From a checkpoint of a small transformer trained on Wikipedia: width 64.
Each number is 200 + 30 x the weight over its row's rms, rounded and kept within 0 to 999. Layers, rows and columns count from 0. The size before them is the row's rms in percent of the matrix's.

# layer 3 MLP down (transposed), 256x64, rms 0.101, rows 221-246, columns 0-63
099,165,229,217,176,221,235,269,161,156,228,192,186,181,199,208,210,195,191,209,208,240,166,208,190,173,155,274,200,195,179,157,171,227,202,199,184,165,245,175,229,235,213,207,193,175,190,168,240,189,212,141,231,243,192,181,177,197,209,196,303,201,195,204,195
097,211,190,185,192,215,197,110,193,176,217,188,192,265,251,212,190,224,185,217,213,173,212,180,218,243,168,209,220,229,222,254,237,160,162,195,211,205,195,202,145,216,210,144,240,151,158,214,191,187,226,171,241,172,195,260,186,226,218,237,192,194,174,168,170
099,164,143,170,170,118,172,191,207,206,149,219,231,200,219,152,257,176,169,168,273,223,182,162,221,170,265,209,210,211,241,221,226,219,198,234,210,191,240,200,211,173,178,236,236,181,189,212,187,178,213,206,222,221,203,207,216,156,150,187,219,208,199,208,196
099,192,208,211,215,189,244,180,207,193,200,212,243,168,129,237,209,183,182,166,206,169,191,192,224,156,222,259,208,147,207,239,184,226,212,191,152,181,191,131,187,150,225,227,155,150,242,208,194,221,232,227,220,155,202,187,172,232,217,217,247,212,184,249,213
077,181,193,207,192,225,203,219,187,175,204,196,249,199,229,217,199,166,263,207,177,227,191,188,258,226,151,186,273,161,199,200,199,255,242,260,201,160,198,171,224,172,209,183,205,257,238,197,175,222,220,173,181,141,164,155,178,174,176,164,172,220,185,192,220
115,207,161,147,194,204,158,209,215,238,202,198,230,184,204,209,168,188,148,158,209,185,169,228,142,199,204,202,210,218,256,220,163,189,164,245,155,247,211,190,176,181,199,227,246,193,210,259,167,154,195,231,187,276,207,202,235,198,197,207,219,171,194,157,247
097,174,176,181,189,222,182,192,196,185,178,275,184,177,233,213,206,166,197,225,230,243,192,154,185,125,239,142,210,247,230,229,220,201,214,196,164,222,257,202,229,167,180,213,191,238,201,248,168,208,189,177,202,227,135,176,197,223,203,235,199,157,178,230,174
100,159,192,206,183,203,205,167,194,176,215,229,173,230,244,213,207,225,236,244,177,180,225,168,199,222,262,235,215,173,228,189,185,186,234,230,208,162,272,214,160,249,181,155,161,164,173,190,162,178,191,146,219,237,138,235,197,198,225,195,181,169,178,240,198
100,214,179,227,169,201,238,233,126,242,221,196,246,208,167,186,168,167,238,183,202,127,205,153,200,222,186,231,240,165,203,214,234,186,209,250,179,164,190,205,217,222,182,267,233,197,180,204,204,225,220,181,161,140,218,187,162,192,212,215,206,146,197,226,205
101,219,220,237,191,214,210,199,284,183,200,198,108,213,199,206,197,169,186,209,219,225,192,196,211,222,215,182,210,172,177,204,192,198,164,247,162,222,185,175,182,230,181,170,132,170,249,214,217,202,222,238,237,153,162,171,279,205,183,198,186,230,181,224,176
091,187,197,198,210,169,196,241,196,144,249,181,178,225,161,210,251,181,198,161,230,239,224,225,171,124,251,209,185,167,216,150,174,170,163,185,156,212,180,244,211,171,187,175,209,227,204,229,200,207,194,210,226,192,227,187,237,174,180,253,183,180,209,232,268
088,223,211,167,172,186,216,217,150,210,140,161,184,168,185,203,205,194,262,248,202,172,232,181,226,222,212,191,183,267,162,199,199,170,190,219,215,148,148,231,166,175,243,190,187,180,193,219,210,232,247,261,173,229,186,193,212,237,173,220,221,197,237,149,175
072,99,196,190,191,160,190,220,251,153,178,175,236,236,183,300,204,220,243,174,216,218,191,194,177,206,221,210,179,216,212,226,168,204,197,237,200,218,215,185,219,197,170,184,188,222,219,223,158,192,203,186,151,158,174,177,253,208,173,162,188,194,217,216,225
092,182,148,217,124,195,206,219,144,196,199,209,230,201,207,243,183,224,214,177,210,162,199,215,220,161,198,186,189,224,245,191,169,162,210,201,240,174,187,138,232,300,200,202,202,149,214,183,241,209,193,239,167,200,211,223,143,215,240,194,196,206,205,222,206
097,144,217,202,233,135,235,244,218,233,161,220,268,233,168,178,220,205,190,222,201,184,217,231,225,182,162,213,226,161,182,170,173,217,167,172,185,179,230,188,215,168,209,187,165,205,200,205,187,165,179,211,245,216,204,154,223,255,248,182,266,173,175,167,195
113,234,206,223,214,224,183,154,191,202,228,190,211,163,237,186,235,166,183,202,202,188,228,221,216,155,166,192,221,218,234,220,187,133,182,206,196,184,173,137,144,243,176,187,228,212,168,233,184,198,136,191,232,215,240,220,240,187,214,192,172,192,175,221,292
102,158,216,203,216,199,192,234,192,206,174,275,247,197,176,197,204,212,249,181,165,183,238,216,162,240,158,190,247,200,198,144,198,194,175,188,158,208,188,181,180,272,179,199,176,224,129,204,227,213,127,198,200,226,205,191,178,222,246,214,192,224,169,217,230
100,180,207,253,177,174,202,233,223,145,189,203,238,234,229,215,218,205,200,193,212,242,242,244,221,192,195,218,155,128,169,135,185,201,255,218,178,201,152,153,163,219,208,221,177,220,207,184,183,151,216,235,145,218,202,243,182,244,177,199,233,204,188,201,195
109,255,128,227,188,194,192,198,269,177,153,177,207,233,183,197,228,218,195,171,220,228,169,234,197,182,236,217,216,157,222,250,179,161,180,214,197,197,198,235,159,231,224,182,180,187,142,249,188,189,184,210,221,126,191,160,233,222,199,219,175,193,240,181,222
094,223,195,191,230,237,169,201,221,188,242,120,154,213,211,206,192,202,244,210,247,148,229,221,231,196,193,214,219,214,209,172,199,165,189,246,200,171,181,188,199,186,177,231,193,215,170,236,180,176,131,181,198,165,204,149,254,212,201,193,152,208,258,181,260
085,187,180,234,243,196,194,209,177,152,163,201,157,193,154,228,219,185,149,197,210,203,180,215,176,181,210,200,225,190,248,171,194,212,172,220,189,209,228,131,242,208,236,230,166,231,223,217,175,235,228,232,168,161,249,194,210,127,251,206,235,213,144,200,226
103,188,154,182,175,196,188,240,215,188,178,172,158,210,164,207,216,270,107,278,259,184,212,195,143,178,223,189,179,204,210,242,218,186,213,195,196,187,201,212,194,199,146,241,209,208,217,206,147,214,203,159,172,215,207,219,189,229,224,196,207,174,195,252,209
088,236,178,247,222,193,221,194,185,219,205,218,215,208,178,212,182,168,201,177,236,246,229,240,217,125,208,226,217,152,219,131,149,199,225,240,183,200,225,203,195,206,175,232,231,174,222,200,252,142,159,214,204,203,180,201,210,163,186,156,224,133,236,174,212
096,177,221,187,240,221,198,223,199,189,172,213,243,172,229,183,237,218,204,209,180,193,162,198,180,197,201,219,247,206,226,187,213,226,160,268,117,210,131,181,186,203,219,189,203,172,201,213,187,214,214,249,102,192,237,205,174,205,241,180,187,185,166,195,245
088,220,178,180,222,174,190,214,189,162,177,200,163,163,159,217,206,195,135,192,207,166,178,267,149,218,204,233,195,180,235,157,234,189,180,239,220,182,232,170,255,261,247,216,223,169,224,175,185,189,210,187,224,221,252,208,183,151,225,184,236,252,185,191,201
105,214,203,167,227,214,164,217,175,249,212,155,241,228,220,144,167,194,210,170,229,215,178,200,165,147,180,219,228,166,188,217,192,220,160,169,211,138,201,205,217,227,249,231,215,167,211,175,215,218,175,198,239,184,198,261,233,243,260,199,192,189,139,169,188
# layer 3 MLP up, 256x64, rms 0.225, rows 222-246, columns 0-63
108,159,182,133,210,239,215,224,164,191,208,242,198,176,198,183,172,183,247,161,237,214,206,165,246,183,191,246,161,200,222,265,173,210,262,244,197,224,201,221,206,231,172,198,235,214,197,245,173,177,227,210,194,211,224,187,179,154,199,143,141,208,179,186,218
102,134,202,236,161,237,267,155,188,196,183,180,177,200,232,211,192,231,159,247,213,183,179,177,188,170,250,215,231,245,145,209,220,241,204,261,156,142,200,163,192,199,191,221,191,225,169,234,156,244,230,225,213,213,212,193,199,217,230,198,209,179,202,181,185
105,213,207,208,219,201,218,198,158,213,234,190,185,136,206,234,205,209,174,165,215,172,152,180,181,180,189,176,155,173,188,257,234,229,195,209,197,249,196,168,192,192,244,267,162,243,216,210,233,241,181,224,190,178,163,218,210,173,206,183,202,192,182,300,235
085,197,152,173,181,248,220,190,138,158,231,182,172,160,223,217,229,207,173,194,209,220,240,225,205,206,250,174,206,230,165,214,200,215,269,236,188,191,193,188,232,209,185,224,184,177,297,171,192,188,176,204,180,244,157,234,227,165,213,157,174,172,196,193,204
108,188,266,196,181,173,203,197,241,193,193,209,109,173,232,194,201,226,156,252,167,177,242,186,228,211,228,252,213,199,202,276,196,182,190,190,154,188,226,195,204,141,155,183,218,261,234,164,197,151,213,193,199,184,199,176,197,223,193,203,186,195,179,201,221
094,203,253,224,180,169,212,228,203,179,286,171,148,230,197,197,240,225,173,179,169,206,157,208,235,196,180,218,231,168,133,172,208,228,256,212,174,200,246,180,175,199,196,232,153,209,176,156,195,186,193,165,187,180,252,238,163,234,208,200,190,201,228,192,224
093,223,216,154,179,194,247,253,156,178,229,203,247,201,211,200,188,200,252,141,185,184,162,209,258,238,210,261,206,215,185,213,216,223,206,140,235,233,254,199,214,158,217,205,136,169,171,193,178,214,191,199,185,254,201,187,177,212,202,192,153,172,203,185,189
091,161,192,170,216,157,209,187,198,148,200,233,206,175,245,249,230,254,183,186,186,175,226,272,198,196,240,184,158,190,219,214,145,204,218,187,219,218,149,213,249,183,231,164,204,133,265,194,216,191,181,233,186,219,181,178,165,214,195,198,168,198,190,201,153
111,162,142,143,208,203,201,226,144,200,228,182,224,224,193,173,209,232,168,191,148,170,240,221,208,158,200,236,196,244,218,198,215,164,211,191,196,177,207,224,199,225,223,252,260,198,132,134,178,217,175,181,211,237,250,196,167,190,224,211,208,168,224,177,195
098,209,223,146,151,207,232,136,164,178,240,226,184,224,217,200,203,197,117,162,214,220,202,201,175,148,202,162,193,161,252,236,199,160,173,229,230,205,198,157,229,213,232,234,226,200,179,253,195,206,164,237,174,223,194,201,247,223,204,204,200,209,158,177,207
087,215,216,209,198,203,194,188,219,189,226,259,194,216,231,203,219,210,161,248,234,177,185,190,240,236,178,213,194,162,203,191,193,209,233,130,215,142,215,226,156,178,205,172,210,249,163,141,270,153,187,140,233,185,179,209,177,156,158,198,208,210,205,204,163
074,227,225,185,235,184,225,141,148,260,213,240,210,189,225,138,221,148,198,215,182,171,184,225,190,124,183,197,207,215,215,142,211,216,193,178,200,176,214,208,186,233,179,232,229,158,170,170,203,159,176,203,169,265,217,228,187,217,187,260,194,198,205,191,179
096,204,216,276,215,178,190,177,231,209,189,207,167,214,163,177,212,128,217,227,215,230,171,228,260,205,206,181,221,137,176,225,180,238,194,187,230,208,230,214,203,118,176,146,195,170,198,194,156,232,214,199,182,204,230,173,247,197,181,198,259,222,199,208,192
096,241,184,225,210,241,233,183,204,244,188,220,195,208,234,201,199,198,152,217,149,235,222,146,211,171,241,130,185,213,192,195,171,176,270,167,221,247,201,192,218,236,236,160,193,160,177,201,241,233,211,158,200,231,197,190,193,169,134,211,191,189,188,222,165
113,176,255,197,192,191,219,133,183,193,165,126,156,204,166,200,208,191,195,224,204,213,180,237,208,214,175,178,198,180,232,185,223,175,209,191,248,215,131,200,210,185,200,246,173,220,208,230,173,260,147,272,217,231,171,214,192,224,177,175,216,233,236,189,231
106,210,217,251,209,270,211,168,191,185,191,198,160,164,217,204,167,174,173,201,161,194,254,245,222,207,244,212,165,222,153,218,193,231,212,232,223,206,198,189,215,249,215,174,231,217,114,174,186,185,197,169,221,237,200,191,175,175,186,176,251,241,164,244,175
100,270,176,140,196,247,147,150,213,162,181,167,194,193,190,253,201,143,195,213,248,239,209,226,196,232,192,186,258,233,192,239,191,221,244,192,180,186,181,230,124,208,235,193,158,203,177,223,210,199,208,192,156,193,209,227,222,198,203,189,172,182,192,222,194
101,244,161,197,149,241,211,172,203,205,222,204,161,162,162,134,199,189,184,218,184,180,250,226,175,187,178,203,171,141,208,229,218,194,235,220,252,208,240,191,211,245,197,187,168,144,232,238,198,176,145,245,241,196,222,225,174,216,215,196,174,240,211,186,166
098,244,162,161,209,220,180,189,204,188,200,205,206,213,157,243,171,216,170,139,197,135,216,157,247,172,230,166,203,237,207,171,281,240,225,167,204,189,253,233,185,259,212,196,189,199,202,202,162,210,195,139,208,166,210,166,198,185,206,207,200,240,189,206,220
090,259,212,227,163,190,212,183,230,245,200,212,235,172,222,211,169,173,245,184,230,205,209,178,171,191,172,183,156,144,192,215,188,177,217,179,230,201,168,233,189,242,164,212,208,171,180,167,195,228,124,227,207,220,163,270,186,238,173,225,212,218,249,178,152
103,189,175,194,210,242,264,188,224,213,187,210,135,163,186,195,238,200,205,188,222,216,181,217,201,193,200,223,254,230,152,210,211,184,154,143,175,230,185,198,174,248,156,221,264,216,181,181,144,181,197,164,165,150,185,229,225,244,219,198,223,213,212,229,156
088,133,195,185,184,194,186,157,220,204,198,231,212,187,207,231,233,161,167,228,129,155,180,167,227,214,212,161,177,174,190,256,202,181,192,237,211,218,180,265,233,186,155,182,166,218,174,208,154,208,224,203,220,239,179,226,223,191,277,225,201,194,190,241,179
103,243,165,215,156,250,152,197,249,172,236,189,242,204,226,263,160,175,189,248,190,239,216,175,234,209,225,158,129,163,184,204,208,231,192,194,234,173,189,216,162,216,150,236,200,175,186,195,179,228,196,177,193,166,166,230,201,181,183,213,235,172,177,228,203
086,212,170,185,156,246,183,221,157,229,192,242,210,183,171,208,215,179,191,189,246,176,153,207,256,185,220,184,272,173,195,223,187,237,262,236,201,191,147,184,230,195,208,196,259,215,195,246,164,190,175,171,176,155,189,148,227,233,193,183,216,164,189,181,217
110,149,221,229,163,192,227,168,185,204,229,222,192,164,205,223,225,173,221,257,278,173,239,240,236,203,196,208,155,171,242,173,207,190,211,178,207,207,184,179,202,193,204,233,151,239,165,231,184,151,129,235,216,191,228,169,207,207,206,193,155,197,244,229,177